config.yaml
num_attention_heads: 2
norm_eps: 1e-06
learning_rate: 0.00413
Each number is 128 + 32 x the weight over its row's rms, rounded and kept within 0 to 255. Layers, rows and columns count from 0. Numbers have three digits each. The size before them is the row's rms in percent of the matrix's.

# layer 7 MLP down (transposed), 2048x256, rms 0.0545, rows 303-352, columns 128-191
100:190106150105153157108164076117135109075141093092162137111159118170134106098100146106144139178125128185112095109142101164161127067157103122164176103113160113176118135107174192103147142123069147
108:124034086065140091111147138114149145157084122146160124058112167152099152162106120138170106118082096154176185097120077108128148115085188090111073116131109128161114034075157107125076178144151115
102:184121142128099118111133177144120166168121141098155106123144119118127158071159143158103144107074139101166097169095206111178108112121161109176190104133118168130140142118114134149077127149114094
112:109116097103119138165130099065121169127196132126189137137088126115146167119116128131184118155097142118076121214101184125144077142141155188126101104149121204146133130070154155109134160109106111
097:112101082137076180093113139112118136129093167159091143174079092103192110115154096115092062120165176103090119080139164135136149143085140176108094071078117138144118134080157068099098163100137123
098:193146173140175149120140089102152168103082116147115118114148124096069173163125144104113139094132125117132152157103148164151134125188112107105158141127040085180161073138106077099153130124106109
101:151157147110169085121127090053120106163184122129152090048123121128099132153085114122115112074124172156150121133181072146126156100178146100110151132134151142103161097114105125143146155129156142
096:142160092109111033140110163066155100124126150153185137142135110151139167134173080105068131176144104105078094106134144092154113175185121098161063126107115105100126150031114146120133154158119161
094:054116155096170142092154062084078135132134104130132090104144201103104125112078163128142114107157183105136119163138140170095199161105086199091126153142216145145096173116136144113168119084102106
097:172110155158124143134102119110120153166118114151126105149108164177107186140075120110188158157108088097146188114129121171127159149103101100138093164104107059156139095139161072150099103123211135
101:113085161135163101084110099069118122116159091101079115132198160126095084174106145117045164094190167100171149141185114143060173158082110097162157092129149124185123070158121145113086173105163087
104:099098128142048103131113144091113139089117090105102155129092112215101159115136093126136133116091135099095146182140094115119093169109175131092137134092107117124093174101168124090138189094135135
103:143170137127141142098090187093127134168158200085079141113121127095110139159098168055122139105163138115144149120196129181064114116146106102192100130142119070146141115141123142144122123117106134
100:145141084187122141073172170114171149136118108132112211074130153118118147091158102122141112090152102116154096070119128109127071111107129124110096183170133104157152146157186121131093153133100142
103:140119114133054135126185122146125057117113119120136132143161125173138120104110173073169158123089133050142123122133129176120122160169079147083120139110144138110121128189122097153092121134126057
097:155126089144128144094153048107097157106119119184152157105145102139086129128124094122145079152150119174177086096084112132115138140105152092114161117164118132164145119125090181139111174219135097
098:111163175105120134131164166110102146122162144106149121077174130110156166121138137119083111138147080151093084126098154143098176123124086129105085107095117154111116070119190144118084144123127061
092:155156123170073144090098147108181122070127131148149132133151139079073123125130095155114125110111079177106162128121097124117149127081155150094072160180111139126148106073138071142132128193121104
102:099113167130162110109100100169148082171163099075166080187128109098089149074105126114106083116128165188094125147092157119115162164120131193107160053041123119097139126116134116116230152152129132
093:091086137140106116107109137057170156086137129150092099132150161108137089116060071126140156137136107102116221083156116121177084084081088134174179127148127135133157168166103195125056143171108113
095:082096185074090169145142163105139127118145181133134135101095187133164176129084084095138126139131101141109143128154151150144132144154102151134114175100122089125111183157134143183130125137095078
099:072178123092130096114091184137119156102191118151134111074114133141173111073174157143162173172123101099158128126121168100104129122127128079146094197173072078171079155133145157138182103141109121
097:116144132094119155141101125092127111147132157190111095165111135092171133107123091108138153197129172123042127179132110141171146135136111132112126117136064131140092152107092124135145107147065100
096:149144151105142158161175131113108133164098099127119096096169147115119081132156130121141171068122161177118192116110099185189063133092140086114170115128144124180210121139075099171107099147156127
104:121158063117101099102156105150138106128077151168134198120061137156050157132124132182083106122181108089199139064150120105189180093136147146119147147116150108144148174091109125141156125100158138
089:083131080129095131120159140075152130047082116110181171130126133111202118094164099122106098092120094158126161115146153086150164096195104136111106164111162178124044166153141173106139134127146159
103:121112122105165113147138116133166119118122119121135123138157131178093093200161192109198098159090113131122118187086146144137119096140150157112081094170160084127073141112102091149168171148105108
092:168079102081058084166089133163100158100104168107181075128121134076116151109133101157171084130092093129127150090134148163105186116069136117134179113157112136160131123129135119170169164147176169
099:146084113086115140160134139133100098113119134107092122079119093100148163154086179077121117141109132141126117098118121094053075147117099158106164125120143165146158109164100151178091126136101121
099:081166087101071154081173179172110180123120107117143098157125112074113131138102129138167088113178140116183155112123101143145195123108137106193172163109106158107170184143165122142147157111129171
094:126108072137139168069096136148105139062098155120062128126076137123156109105127141133088072100126159159085143077102133139159132164094143086071105126136149161109124088154138153085147144134088177
106:127134145134199135137124092166145122068129151205165110118093141118150115120160113122135126127153200135082125146186175133137161101163089127148074151116157157057101105123111074094153086109115173
101:137129097058102123085100134103121096118150117141157158124189191127149141152122119147120091113100099098098089155111138136134105138157141108120114126090132106099135084033173153140094164118158121
103:064048170123158084091184180079135138153099127122148123063148122125147137165123182072105176164116147070131164136146141164111115127167102072170115129134155041204120076140135144106108149106166135
095:128109133173072118078099115160099145149145094111102130131103095115102137146132133099172184076166183076107129104105174125097135156164178106107083128154115081136123150142100147087142119150104169
099:112096135175138181156134172112171147137150121062047086151171116146121162165100096140133127104191146122146176106139096115106155091118135133169108141143121116170155098066068125117098150185149181
098:099120182105117146129127076096142108144105119121063092176136188094159162105085106174192134177148145095173146159148086119117059164150149124084135120122151171119049065153132143117151166107118084
089:160177109120151087121083140118114084126107140165093156123132110068130137148124118121158181100155104119106130163147146136046144095128110120131092157105160075164168174165133107141105137101130132
093:125174123130116179132053118098120158056087154164117097131121130157088103100136152144143077140144154105100199172126119200170117156135167110114167140149042157101112091125092130102112046147110132
112:116132100141092094142084155110124091182159151107158187149086191132123141104133110129113182130122132111143148124142148131122106135092134148100192128126159099123058072075125143081117077108148161
106:159157159117137082222083131070154096117133181174124189121157144142079186165143186108151148139112150095099147142127136086162120140136117134103130120123129112107132098117170088158129146091136125
102:115121140057117170130200123136109152117115105102115127090125126194118188116192155075139050109083145094093164156075122103207124140078138178113104050119153124163131146116132130160163128133085202
105:190123104103133138176124119138149096136140180153131119087136138097114207167125134131223108075170147169080145168174128151155157183154099146104098137120085097151209107126165107134082135164054134
088:124109121084153164107165174112098083146151174139161113163115073166176101063109133140144157115149144152053058072136125083167155107124157090192103127127132092223044140106112110166075097117111168
090:136129088108066122155148159070084139102098134059146108157157122104067146065156143091088097143089115142104136123147176134119166132049115126183128132127140076135062100133124075098158118055115061
109:218104121190108144114105174121151134148122112117082179160168102155103124157147107137139173162093085107119154081145121153132164146056182103113121119168101097088090092154168163176176073129155098
108:118190105114125110188086119086082110096161128159094160077117122093140091134135173177101141109132106071083131202176170033051148229191112148148130130104159160105108138113159123104151180157145167
112:149156111140097133077116089107151103142157117167144203101080110153111113119075105147123092145090110100115164143131138171137115126190111157103087153120162130115119144100124162043175191129129184
100:194163191140122134152164166108172149090162148102160110136138097171105138099102113093068156191141135152148090151137118117127131129126154141171167132152142114085092075179173110125110154185080113
104:151100121094092154052141161122104180126137096141122106138150160096156148123122092093115130165121126142110085103149153053127182119088099123161132061133125158095087108141114139137118128072130199
# layer 7 MLP up, 2048x256, rms 0.0546, rows 304-353, columns 128-191
109:104128113145112121117145156145165050129077106125110111088115152101167141142141138134111182086092151131163098087063147130116129094124089127089097122170143096062131203149214150100185158190133119
104:121158166190134155159117119152121126103135071127101194090118111176167123107110157133182052158138184143134134156170151148137110157165103163144120140124168081079139150120148138120162097167163140
109:179090151188130128176113081183080140137090093106123102080063106100106156143112108152107137189135108097129109148103136132171189147057094140126235111166070179122143194161149164125053065141125129
101:173101142146170107203128118104146183147110148079122147084096157144080158142092126105117069147183097162152146112094102074159116131177142096119158124116135182094155164231105186141167146154130133
104:132114096157075112155135121072151087125127129114132144124087128136153090094162105108123111065133104131118154023097077141114123146069122080135228133145132101096159142138170071067161136130137176
099:104077151159163132120185092174132153091064139135130136160108079105126138129126129130136186157094122108202126083060149084110144174122160129079152141134115099111138165146159188086094141140124111
103:115081117096127133096133091168145148108113078162160073075103144112175151069048157167125089117091141106080124094133162156085195105128049176127175122140130105114093063104101151125080141171138111
093:145167158136114108179129102117117150133092128105079124139067092145112101195125145100106153204068148107143139126129131126147081096119163026131096136072060138118121124162131117151130181162149097
097:096142120149144141102082088149153141186096110155111135054160141142160188119120120128093122124127094126123150083155121167107131114130134138125165125148166103166134163088090121081179177108095087
098:133128126145125149106166080104112180104107067086132164134112138152143123076110153093175129147078162100162170123066085174185102129126138147121151148124129127075103121129146116074125118134117110
105:114130079140159125148117141139153137141078144102160108156183120129096129129144116115099220140108139121173070105098116167121101120117084143157097095166145130134158098113096093136108127138143123
100:146115097196197095135149137158092118157081124094093114110152061136162124157120145185136116082065127142093138143141117154168159105102135141099085111133106154081184114148134108147067114146182057
101:125127109147161052160147044142183161105098109134144120050071105045125120087113126091127108115082087119098131174127159130119135139056172131098164074166137148145134202129203087081113154168095082
103:146125050117116181063089143125125152117125180115130177097164188184111127106080190081208110113091154129115168059143121121118119152126095198128154124122136074141141131156098130131126099108124104
095:107149045153079134116131144182196088117118153091127134117147088117120114113102193134119148138131132157124082136128165109156204116073155127109119133089149125128180141125114124090156055138101088
100:160104117144157075114133100154124137186135131150150126164100171121155121128095099094137114098138109112151079145073075037118097090114150090143116120115137104124156148137149097136099125152170074
102:159150181144120161154099147128105187138141014139132192111176072130111144134104121126151155059147135122097091126155105074081060113156178128064131131109168109149128064151179128154073139131180135
098:144085152077129105142078189208100117139109132136150142175147098132157089139082147140127123075103128103128087150123092088149130077090093151155111105104127155130152055162049072083155129096148092
093:163157168080141125150131079104116152080119132113170163120080131176167139070121136142150144150145155090125103184078139108119099145140069132076096128095164138123148079137135105090140092130167158
096:129066115153160095094091072160168148122146105103155095148103094058093171196122203155125160140125142109124127068094114071104144125106164102131135081150137119113181131141168072072156106144132109
099:162081105130182064142138078123162121178102107119132120145162217167089153120156135078183105171116094119117125094137108108159113130142153099180172154105125160134163117139132106154125150113088183
099:119131173117120126142098104180129154149112087072145203095186095147137118162120199134181153158154128123162092131145138114079124133105131127147130153120066138146094150151083118051127182086136109
096:134146105166167086149124135174134134092119112147160134145081172180116179148086141137146059182103109098125157126079143158064097079117120087103120129153121106077137114190162159058137147159157116
105:169119160101130109110132092086064170131147088110123097102152128056143135093101167057113154149143104107155087122085112107068141082148134117143143110136137106112145152126139119068101147140090095
097:129091086088090110121087068145152118083157088133160114104144112107131108149061142176158100117108152148103105096193172155153130172126142157105134099157153158124084109162142114155181098083156117
100:175146070159161126103153151118097096177173075116083151117175133068108132134042141103143174142144128122099119154075113128066086120156148116149086145132157100101146087142096138169199163118141151
101:146159182173079104072119146136134107173119119094148186126129152171197160157097224157139153105116161170198149147113117145104122121143128129127123107180128140097146100098130135069086146114139098
099:133144127052170103124166125117139097122079091106132115180162161120137151163117103126152090104152135143068056127118123111123128090121160127162133206080133094139130120146162124130177124122165118
100:127073100179130076091099098150133172134083160089111109152105143128086114123099126120160159130135148107144114137081124177105105067136124145086115122167078157151154108173111070111170131113107196
094:131149150072118122151152093133156155178131125118212157106127131135100124124165115147192173178113101083198107151129151099114131090118068173211142130158097072151105136124082168145137153110191079
103:203108150131159122159155160162113121126145141118108123010164083131089138121068117150138111103131088153145131150168149109167104088090124102153110196170190135077125145145163156112117138106186117
107:122140103154115109088087167147103176049046163160117164139108126050099116083139143142116147139103137114115103115133172101078146115084130157119154186138159132084099102099117104101086159206135115
103:154079118195117058127098089171128083171145105158094080077089084135115116117158136109150141187096142121145078172105166127088080111110073139128112144085155101091191154161120101098126115130110122
096:115154134072173131153135176120169068131080111137166118117176138141120134173167151146120113107125146151172088093159115116163115125108073166123198104137204147144135104096178084161086087096153154
100:136131103142116089185146135154088126133165073142165165111126077094128115119113117077147124167165193106148118132075140123151153122083081158128141116129150133130130164137249044139167122169078167
098:152061125166107108098110134150123061180173072167135156108114112135143105139136139133127114178124094112132119096063132103118204083129097148155170139126060089050132191133148148127179183135111108
092:149095140106084144141160062086132188160136167109138137121075105125134063076132137105082111192106122137233043074127070135168131169106135112107156127156104199060138145114128139094117099098146139
092:047106087119159060134191084140165081160111114062151150142156133098148154177131123093154152126121094116159090073111157119100184055120114084158104137124167089130153144147123126138143128098113091
106:143139119161120148133151137130097096152123141098127160050145114158103136126121139174137168195114094141107103128141150115133122155110145100108159097097123181149149144156132028076116146111151144
098:123123091142192133177122165160142120153150119128165131048074088119121126115111152137108150107133122096154157095148069154134083142111075113091133154125075177122102126136161140042196096158145126
103:121142063115122092092129134145184141068068112128149146107084110123107181091097148094137125194085110116103150138137107052109142107169195150164162015108116126123134104148104122134133133176181144
103:085145142191172114114128156131133114130124138155086179173114089152108199069103121146137091172101085129174135081114158079108102116122143159158116118130137173091165159180079095106129217118163110
091:157113141153115140151071109132151164103114122160113114095153132060082087154163100120042126116121138134158132181142082116141110124153116149116115119120169159050136061147168109141121114113146165
092:105064184154172133136143099124146143173125168136099165100158135146135127128132159163127133094102139082128109161110143163127128105220080142115095123089112163125082114188140147153183115125099184
104:170070083131111124154131113114110156125098101127168201113163114123093189166113116098149184081132134048086138143080101118058136118129117138085164086161109112110132065145101140144171136097160122
102:131092142120144110089125105145140105070133146138144123136144108121157096114097160158125151170049126087113176075160180147146133097092069185147128094122071134135176097155136120106122113148132038
103:183087143188154074123145163172129132136120138037183135165126154109143135132141121128141192117116172138096147105143116096126182127084116102151169144190091142148117107156116130172096052133133143
102:101139173133149083149122096125127097121124162149122178149139152155174131140119212079100176068142117115112081143162114142169110126070104127116089115103133148156150124167104068142141146135139089
104:098147117108134090126126087126131098086101082111169129084106081109097126152097165088121137135117108121103181145150140091115116153141138095110174085224152111106166124169154150177132145137186173
101:071135081107127129155172093129177172118120131119118193111126137108107108071144197117141092093113106050153129136159156148117103157079159156117220111133146151107142103149145131090058171116131095